Weights of a small GPT-style language model, trained from scratch on English Wikipedia.
Size: width 256, 10.7M parameters.
Architecture: rotary positions, biases, attention and MLP in parallel.
Training: a variant of Muon for these matrices, 203M tokens.
Each number is 500 + 25 x the weight over its row's rms, rounded and kept within 0 to 999. Layers, rows and columns count from 0. Numbers have three digits each. The size before them is the row's rms in percent of the matrix's.

# layer 4 attention value, 256x256, rms 0.121, rows 0-255, columns 192-223
108:492515473461458476511476457514486497478459485507518501500486533549537480536466536469530498459465
105:543502505544495479493501560501534513496483527513523515490472504485510509433526488512515520492497
109:469472563494508481525497508455526516515466494503461506504519453477512475527473517478500505516464
106:520508520496488499498482530507515522519457528499533538583524494510503505484491524483490508549511
107:493503510536486539459472495521461505517481474495494488478492535485475499494535502511494494513474
106:510519540471493503454495517484520521466551470488492505493530485501461515520467547504527544521496
103:484481476485520483429526506496501528461527491514533540476536488508495469508512534524495464502477
110:501522514489522502466473488516543497488494458492515471491412438512470473468519483487503508530516
108:550491525490424470475497505485452476557508471505524556495547501534478500501429488476515524479493
105:528504488523502553520507535503499513516476475518490507542506494474485501480515515509534495497518
102:478503525554514537525520475500472502510496536539493508481527506511455486515520533527478512497502
103:486451508462474506520546514512496479519524486485533492522504478438487516487491477461528499530501
109:485518500530507476474519507484529499515490499537470502514467491507504561536503484478555490511479
103:493475536490467508483567478507478541495526455492486528484549462563491524526496507474477458485458
102:490508514490480513516516510512494503490488496477537509513480492484534442496535476494505490448560
109:522537511507454483508518513490493482513515489494517459512518492492471518468483457453528546501532
108:494494515515535523498462474484494451539520491503466525525499478514473574523491507544506492510501
100:487526517500531515525532516526505530487537495502537556489506513493515471495513489484489486456529
111:548501503465450512508505519502494513515485575476490443533499458499523518504516474500465508507496
108:470441543527499531487453507524496515481484480499499509501498486482489511503489501497488482490494
114:455497512507461541492493499454452476444493487493501491486512492527488492494555512495523491479514
101:475503522523460517469463515501520504505518534492509457525509489507468483514533488497479451498493
104:460467471474539501521472494501498521528560454479522475505519520492476490489527523523511460465486
104:470506480553502524519515520518467500495492469492499539481539505511554520545448509451497483509468
103:510466557493517481520548491486480458512481510492489493506532519467472484526469504467480518498486
098:481483475466469520519473505490537478525521530490499503469488524517558462508499483513484488519447
110:502488505477517524522537540480543531479516518500485456516465494485532476512510479516479465517511
095:469499456534487525487507479515486505501546487507485455496511481498525535531533550450503503529488
107:457471481488494490501483574459524517508513533491501499511475448480497506439535503497478496515504
103:502475494494482545466448528466504485458538445454528489493492473476479524505484544508470503500553
109:549524509492498511514491548539480492531496512522498504506510462504514529450481510496502485523455
102:492504525521502521508495496470497479504490496476488498490510544525484564500477490463511524499502
096:533505518484534487501484525478532479554480507505484512498503515485541514556522500484494531488486
105:505502451482481474474535451476491482522496463532528541479528493479522498484516497511500491488494
108:525510516485488531541520460501476462493492512466487475508530495501530489458504498462458520492489
106:552494471476481515540495512499538529540500504525534498489429529530468514523483506514517489482501
106:453484512468529512515468521514502523475490475483472511551464503511532523520497481489540502464544
108:493497482514479482520490520508496511474528504486490481539501508471486549473474540514508576478463
110:540516518500526497578475500503480522511507484488489479528475508503530512453497488521495457491506
105:521482494498485506475525501472490479460532478481480529523485561515465502523503498447521522480454
110:458486482468507494504505503499534467498473490489518538514509548491504509476540516538455538465506
108:483540493492526543495467534543486543515491507491519549522489486494517519491531519511524489500518
104:547522494470486469462464523469478514539475502497490504496543471511446482532478519502477450506536
104:544523512534527480488503527453496562477523492463558493530505506523484467498461502474488494528484
102:478485491472513513522483486524418533467505477520533523498467497473511531484587497504458476479515
104:500477457504508506523505514466510498504505490519465466541529486560509490515452490517488485538533
105:513475489542489468498496507525534487513498451476427516516508471503481502523530494454518493493467
106:532500492475531474513528527506483466508513524489470545501511493478479500487479517529496527500509
104:502481525492471523486479500518472542498502483472498519442520536503477504534476527495495456477495
103:476476502492477531493515523492497536451525483523499511512520490483470472467463521477512474497538
106:498495483519488510481507492509490478522520511502472522465508535468510526546495528493486505487455
105:530519473449483511507462476522488515499488492564474500521497551487486491483451482473496490506517
111:499529518538517479545511496483469492469436512525515495495481488517482488435532523505495522461503
105:485439513527535503500541471524509513501528501496466529529510554477481546517497500509492505549502
105:511509500450523540491461460471482491484530501494484508471522529509514482504490527533487468513500
105:486488511500543472529527550468508484520516453504509451462501512468520511503516506535502493478528
107:516503504500470485502479469523516459523508526505511516498475494511505492468504447512513463515538
104:484471458472507500504497524456463542443538509498510486504504475502505541505505528474492493476500
104:476512541495485534527460512501523550509473549504522495476503475467517513512501461540538488497524
101:504474518520519520496478480461509463535497502425474491487494475552502512516498539492516461495493
107:487484457481535478497523503460516509473512517515543493495477496482516486492490521513517521503525
104:490510497531463518460478467513508518532509499521505526477492470529514508555452502553476515453531
104:539473478488494451473481462511548502504536485494465517492508501529507481490501512481513470493487
107:507498483500516516518497461470528494458502504485509496497512526528505526518520530498485506522498
101:508495531472531479504491471458545527487557528492478485506512476507506476518497506476487439492506
100:511490539502507469454529510520480523493496506539538517476530489555461493500491506507460507451502
100:505543458483507509516478520516475510563481457472564517506512501530512551481497486496544486473505
102:448485510546460514506529465501478527547472514482541523497502508457483470542501523507490458524527
099:496487516511507479514468509479499483467534458453465511524525518510453483495456492496547513516467
099:478532481529479523501518499493447476505467498526489517522531491541457484500504499490505497481521
100:537553527489504467458503510476494531476528569507492483486495469513513529485495506525481505520500
097:492491522531514499553450483518462512503501516507466480489513532517503458507537532518508464535509
100:509482508500481486489494497474508518516510468541508478504517519518519446492485538516507510512504
105:539512525456503494462500495539492467496477507509514476485493509468557532480515493482556520530508
098:481496479508496509509478492519491472534504514512476493504518505470487528460543506469518501499547
100:513492440490530508528474488543481535481474528469538450518507522498464486521525512509486532539542
102:507489500514509505501487542497482481505495491484524476557478476511487496478505489522448511509491
108:504502468536539494535512477502506473512507536488496545497508531527537502484493456499501449542471
099:515514470525507544489513510470486459549498475477499538514490480539460495479468518493493506504501
104:534515523502529486485494493507533522490524547460491538535513525515531529503509529516462500527506
108:537468452485496493499502500474509478510454512468481503514503497475537503529508540482471526542497
100:520514539425488489523555481461429500480502486495490516522481508487498503511477481447520471540496
100:480539442482472536475515506525505505476503473525492471479507504498505463490521547498482477496509
098:493505500469497509505491536486468524511491503495531515535466490487524504472546544499538461514493
103:484526477481544472497468506485503508510503537526462485502496465512476453497549488474499523502527
103:532499513470510472467490539499502512450536442503462527523516488504467527529512486526489462493468
102:492520513485468511494501554454528486546482509514495503527490525515498483501490534438455504441482
098:511444502501502489496501479470502459510501520470579484521484462475496494489507492479496493480486
102:495507516481499505489475542448527480513505497513477542453523500546472490451471545532471507493499
102:467475499538451527516485498494492539501484529513513455492505512466547485499510470540535530517479
092:457475511497519507489510508526525480483457494469497483469504521484463505488521499497475534511557
098:535466505488478488501478467484575496565492459472529456497529510498529478497519445442484523481511
104:500531515469526458508466541454488499499515505495524569496523507440507444511537514539511514485504
093:488513486451550494445536484458481512479499520532531506531476493508504515528468525521467466487533
099:451492470488546548494497539516492481496491508532496505525482518474522537498482499527456488464550
103:503472511456522504469503503490512496523520490531459493496498503517517511474440497454483502522528
106:516469473521447516507462442521511493421540487431518516482492505504516512513526491417492497492510
106:514520465458527565421490528499492531520501551486531498497502490508491492519535485479488534455535
106:496490495435464523520511551494495481532516473494493467503530559491504516502492504509496484517474
097:542492517547535495512448498491530510513471505524533450491531519502498486492487523499514452523489
100:461481460546540472480522506518488472540509528521485520515526530502470500476459492457480523502465
096:535494450506517462462504497462500525524501507491434505462528461487545485522498523500516496543498
099:476478494520510539462525505500501469519478485524553498528533442493539536515559501507479511519535
104:513504486508523522514471490521516511523509512527525508498524495520514506503583483483509504515529
099:468551480500516496503480510486504547504504509521483516513510485522546521533499491488496505506498
104:486489491505441509527497492516501501517551496487496460480519521527462542522484486534531490508528
101:481466472511515551513517500497498506512511507535488491503540478555453499534514531476505499506525
107:494463458478515514536432533516501524509535503449501486486539483538491499506484513532461468499514
097:494489538498485498531531497492455507518500499554516528472480489465469526509502485488517472547465
104:492506510517507539505516485536499468529501488531494499532494525507494501535515465505451486499495
097:503548515505504537498546486488468488528493495506461469471477464495515513529464527484527523444476
105:513516543510531527468497515478504507493528505459481542531531494506584518462463450494528498484460
105:497527517497465521522521493504494489461484467493487470489510511534480526522533472478449478458506
100:539481515516499512536515518492530537536495509472514504533505509499513488502530487495552474523581
103:512533514440508514487489545472488486497556467534525492522471475457489495509496509465522527494506
104:484490505501511487507534501517527546482529476489541421448520517493516499469528516476487476516503
102:494477466504496492499533510497507487484533466506465467486518491501498486472507509503511529520528
096:547516517533486501524487469479494512535501484505524513501535483535554488469496526503481501508499
095:503484516476458534466518494501460520497478484519518519550470484520489478522547481488512471541515
100:550472504463463493489524476489541455492510490476480491469480492524493412503479448511504507517503
095:457493489496487496497515505495495482479502504486487518494499506508469531539454471488488536529480
104:487522460498490514493499468496506498498502515528495536513492502423488467505494475509495532563473
102:499504509512489500498482490461510460488473484463542523519536499516486464478501491486481504460502
100:492492507491534495482462478532508525477466509492529503525527494536501424518486483511521510519496
104:495482532501483542486519502505541501553481524483481505521577482493528487486481538515514492451507
097:504493501499496507500519495482454486500513486473476522571486465520452488519457492510475509484499
095:507469514489496527532513484501487476493519523492467482532493513524523525491534461487477509515472
104:501506520449493491475510508526481495476521516530506556484482489516549524488535482519448481534446
107:483527470508473508550418496513484498526489442487499505451509511451496502548553500479481516478472
091:543492448500491499457506451460504448471516542495495476489516514462515518494519505511488495475494
100:480539505472541538505520460516517516517475530506492499521468479489472490505480537519508489520484
093:457506519512444513522487472526464503510445494512504448525466532511531499501544514541513508497485
093:440499508478520497514525525489530507558550511497436533517468453478498499509522469499487520491467
099:511518502502488484469539482459475502526500493550506501481517489529518538538468478528503473483477
095:526512491497491501507497487512490499466495500502509548477548517468500488470490479485483509517503
102:514497492508507524507467490518465525465482531491500503507491574522519498513490463465496488477499
097:542495502494494519509562512527504482562504501493487493501493531539448509518464505523520515501532
099:473508524493486469466536562511498459547517473461471501487464510504523449519535526502510529451472
098:518535518483519491480549472520506478516470501505446490499487489465510547478510502490520458513537
101:499478461482518494494509523475512498483506524506538522509502493518467491486505482494467516504557
088:526498466441487512510479508492465481503494468462532495468465511510492519519507452503536480498526
093:503496482479475531466465464482463521474497446495500536465527520514514508499512461507475522472487
107:509451540472476525468506485551516478507539476532492492507521476457526540483502485506503527529509
107:524468467494500505498468504482467506484528511506519539500486507500512493480504536489544488502453
091:485459497509484491501486508493490470484510513469507517506520525479476525523449492525510499477504
093:506501523508470514505486539487496484557487459444498507530524523481479470456503536497509460483481
099:538483494479540516473507462451475511530485532447532536483503524527519478483502523493470475482538
096:492505548475487528510494487540486526507489521466528474493478544475529487483514523519506466535525
100:504475490510498522457499467485493500434510494488486584483487522535484511481456503511486504511510
097:532474509467495497525512515501484516461479511536479512499479469499490520474470534506527448460486
097:507444485520545502479510518502488495477499507515481560500506503502547465474512447477502500528502
091:541538507508483497519534527533501508518510455505503569460494537530512478557473507497457544539469
093:504497469519485478505550502467511464510470483497497496498472473486523488506512542494522490496532
091:462512493551502477470498492481523515519490497507538530502526516504538518480492537520501506511503
101:468453479495503506498483473552534558506500486473529507481506478537487497508523470461478526498484
091:473487537528491497498486471562553496487480473494462483521512491492528518515518509553510512459514
098:529546488488484515448524499528529514471489516559447547523494509474487480498492500557497526475524
101:518495494507505527486475501496468546529494497514519517438492505536479501478507458503539523492486
102:513539498503517463470551495480485540481516475548508494465469475492533485477494503534499500529517
096:466501481469506564532538487485498448461510510514556517462488540519505506525472432545493525509471
089:465488481494544481493490516504508487489492503467470483457518491522482478493483480474507539468485
095:476505501456478489485512462492523527533528492550520505463509536473482455516492489477551495524444
095:486528497540515500475505508472456503495493480475528508513538532475473509505475449473473485505501
099:494513550524516514492467482528499465508513523526503506487536517490529523509498538530498495466550
099:493533498523518467501530484520460495511465499508466465505506490460493512498503526479512536474496
110:547503526487545473495517508503532491500515503514483499485515487506509478465486536529502524531505
090:526510504510519478486468506495470483470509528462463521513484498490488475490492537536493518490505
104:527557487542495515463515500521529459511458550546512485497530520518511472529530483477490478489503
099:519438509479538506477500505509488509468462509487512478471453510562526504503513499522476501574460
093:466514494479549475509451527459453491475520486549476476510512474524471526520510524520549504538522
095:453488449499546475479507512475548516471515507503481508500536520480489571501454512505494524528479
101:533464468558525488516522505515502491493504506529517494521505477496504520484488518530508492467483
093:515487519515479486488501477476486495491474503525505500502503497505496506453513490547491524477513
098:458469486503461480511562485526496517506483478486485506524475456494515506513474496533503533500540
097:506506514458513536489518504532479515441522490503513494461462498436498493516496503575490491508498
098:445489472523538501481498489494538533499472490514498468521493486498494519415515532499503447494506
099:530503493500501503506494498522461476491546523568530483514531511514482548513538458489536494471494
101:517544497534510506529498506450491501520478507488541494479493470515517465496507495547514492497465
098:490520532501509487480490516491473495501497477497504556504503500501473515492493485508475474481472
094:477473491468533487482519487484485472532549487475530477460445487499508536492508489509499504498501
099:532485478548523487507491521549480493548516531482529461495482477486484521511499503501508467527468
100:509505547476490520462463515488514513498449481482504507508490489471539497562527518491510492500489
102:449470535474505505519523486520529526458511492544506459534465534506487531514513516466513427499447
097:512457489514499503503505488490458539484487428499508480487548499520485476506523516505476479459508
094:492484549492525495505493528465505546457511488476456494497486504496481489517522481532474492555508
090:507528505535500475494512556476485515501522459510508506500545434453492547523458483484512518466485
095:511495521509538506507520513495451523493483468491554490490472460506467519514477474454493453505533
102:512554485514534493496494484528511524515528520488485470457493485511452442548526512480524480470515
103:519515481490467496481535501495471537488526467482502485489507489476504477555483560493526529489534
100:504532489508473501476499529482487487524522503505493499455500474501490507511502500482505485541498
107:477486532486503465529480546511533537504517489508490502498554515499533494436518511513513508510553
103:514497476526531504443492537499551520463519539518511496467528521493509557505466531492462470467453
102:483502510484509493449464499505535490542486503484489501526507493501536498468488516477521529452515
103:502507500490503520499480476498522519547481514477505535504504505460480493482495495485433496506514
084:580516465517474539514455476475554466535478523499463483553534542462472509489534489478531492516475
089:483537491522496504490529515504537482507537517495474523474524536477520548463511512525535530490552
098:550481529495445489458538496501483524476475507466502470493487463528511496486482511512492526524486
094:528443550485501508486508496540475488495501450490484471512532531482510476504502480492455471475521
098:518532471516523503448500511449505531462553528503496549511469534475514493436518465508458476524522
102:531514462490491505499524508492493498478490541440471494481504512477487490497529511537451472484524
095:509507501492461506500566530490525525501459539510501469472464518467529488469519514555508487498547
094:471506469535531499475501517476526519522559479473486485499458508531455449525560544499511484508476
099:517508459543491493504533499533517501518470537493521497479478538532503523523455463451501489491470
090:494514537499435486528516536520554497526475509527491508532522531504485515507465476495536509496468
100:491471456537476497483525509485481503480488555500527535492474455517491546507486503491477466523526
097:512491480499485508459547505510517475468487456492515537528513489510479474489523521512494518517438
096:502502486463511514528521501474477521509496501495510543446500521492520482493482473531499564453446
099:519522497497541493530505464497493500506467495491499504547512497522485500477483515476526484489499
091:500492506504485512505464515532513509498521527504494486488478488527513516539516513514491487501523
095:505544468503494524495538523491477468535495454507491492480489536519488508546499501491516485506501
095:515473496520481493511513534485458508490417530464488511493496491541503494453527512494512510456496
094:482484489492495479510534473478531478522568460506486492478461505483484481502546469506475520500477
102:478482474495503492497529505531506482485522467510482480520517476555469517516540475471512506489519
093:515516532500505525517546504479497482512504487502515479501489462509485525521452530498518522515502
098:478469483486471516456462538473489483522496491515492488480473467500472434484522440470484563523505
094:528527516473501468505507501512458484463516532544507510504493507465493528500450474492529504520449
100:451496528499532514485466480550511528462528472519518499469558507495499489518477462534509477452503
096:496502482513508542516517506530506465520493534512513485482459504516472487509461516496498516493524
099:535487509484532512535456515470511518558478497509448476487491496526514510507520476533452505495513
088:520540485485509488493485490498547505517536508480524444510497509566474515459465495490497515507494
093:437487485439497549544504488541485488519530516495495463499528512493510478488468507466483462522468
097:503514505481484511541554481490523518514480475517463498499476483463497450517505484476481485510454
100:479510510492525508481531499519462518463555502504455488509483543543486513454506518525517493500532
092:496501493500481498488486510473510501490478501520499482477483456524493522501497498508549459515509
094:497484503485479539456541517488479551513504515503474507555491460475507502503499510503503481515495
099:528505434494513461450505488485494450498505529520470494498481487504494526528491478483513508513498
100:485488506477480499501528526488485438483544501529472484498494485511501466529481484460514524499465
106:533538539524554531503497488494504522481520486509508498516448470489514536524498491507504484496506
096:517472484477477479531532545500498453460530476486457475487503488475525487498497520442494511501480
092:507499489501507509521491526511517524493462521486453510494485535465501455484505509523532488480476
104:536485482488525474523540513498502499522471477483496461500473485487488501544499528501515487481489
092:520530472525494523499497489485525499528512466452481519516483501591475453509492481483469493514477
099:521485470515482520470477510506565475484491469497486488506536499488519511472485504510550571496520
095:500467514482506494500460533508518505459511489510482541530516489495482448538499510514500545491538
096:496496489484569473504487512485504489497506508460484466565513495511489504501489537518491521474462
097:520547524467493571517514518492523483489528510488504535541526516505527516503511488486485500513491
093:531476462476508513508516522444482521439498474502499502475526459518495505504450517504496499508485
089:511451494547470513522479492494485493534478482503445527500491438513497511469530527461487471507529
094:505529515515502459529478467521510501503516447464451527457476470511497518580481492494523457482459
099:567506536514478489493465477508485502471521496492493535486463540552510501482535510472536490522515
100:510505507479489513437474458510530508504502474517511490490501524483518456491439523511520520538562
094:447476510479517512524497531487506507486497510486498522490507502506492536538422531465507485480486
105:461493514511515508458467518480541452516502522529501540505500498526527462537472520493470529522549
093:521494469500449517520451528514436511515521491530499495517463506533505524454505439471495495516507
099:496502477496510526512536471510489524533547501478550502490493501525467509498457534472496475512511
098:476524492525515545510553513505512475478491514489526511475546522484463502474512495515506495476520
098:515503525568530517473491509522469541502487474522580494475502512518553512524479493521507471503528
087:460530518490525518513483549486518523482505488475494552490520513506520541493513533541553510480498
095:487537429495470470502520503504493508522487500539466529513530525490489480482515532504526509485511
086:449512510504527498525517507431542511477540506501468482509470499446503503536526506529475492533507
084:528483515519495497510509524489495492540520493523455503507478466534499500514497486533503534521492
092:483530482518457508465466483500484537492525506506508506512489471477472477487484504500527514498486
101:466442526522533499491522523484497513479523479510492555559523508491500501468518490508475501487544
097:510500499472455470512429515503507518492498539505503525516499500487545501488493459502474466472519
094:505498564484456496483521496501500510491500490504503465479529487494456481511472501490488505501525
091:536500490504493547492505504496523499530518487531493482485506462545481497477497479513493524497506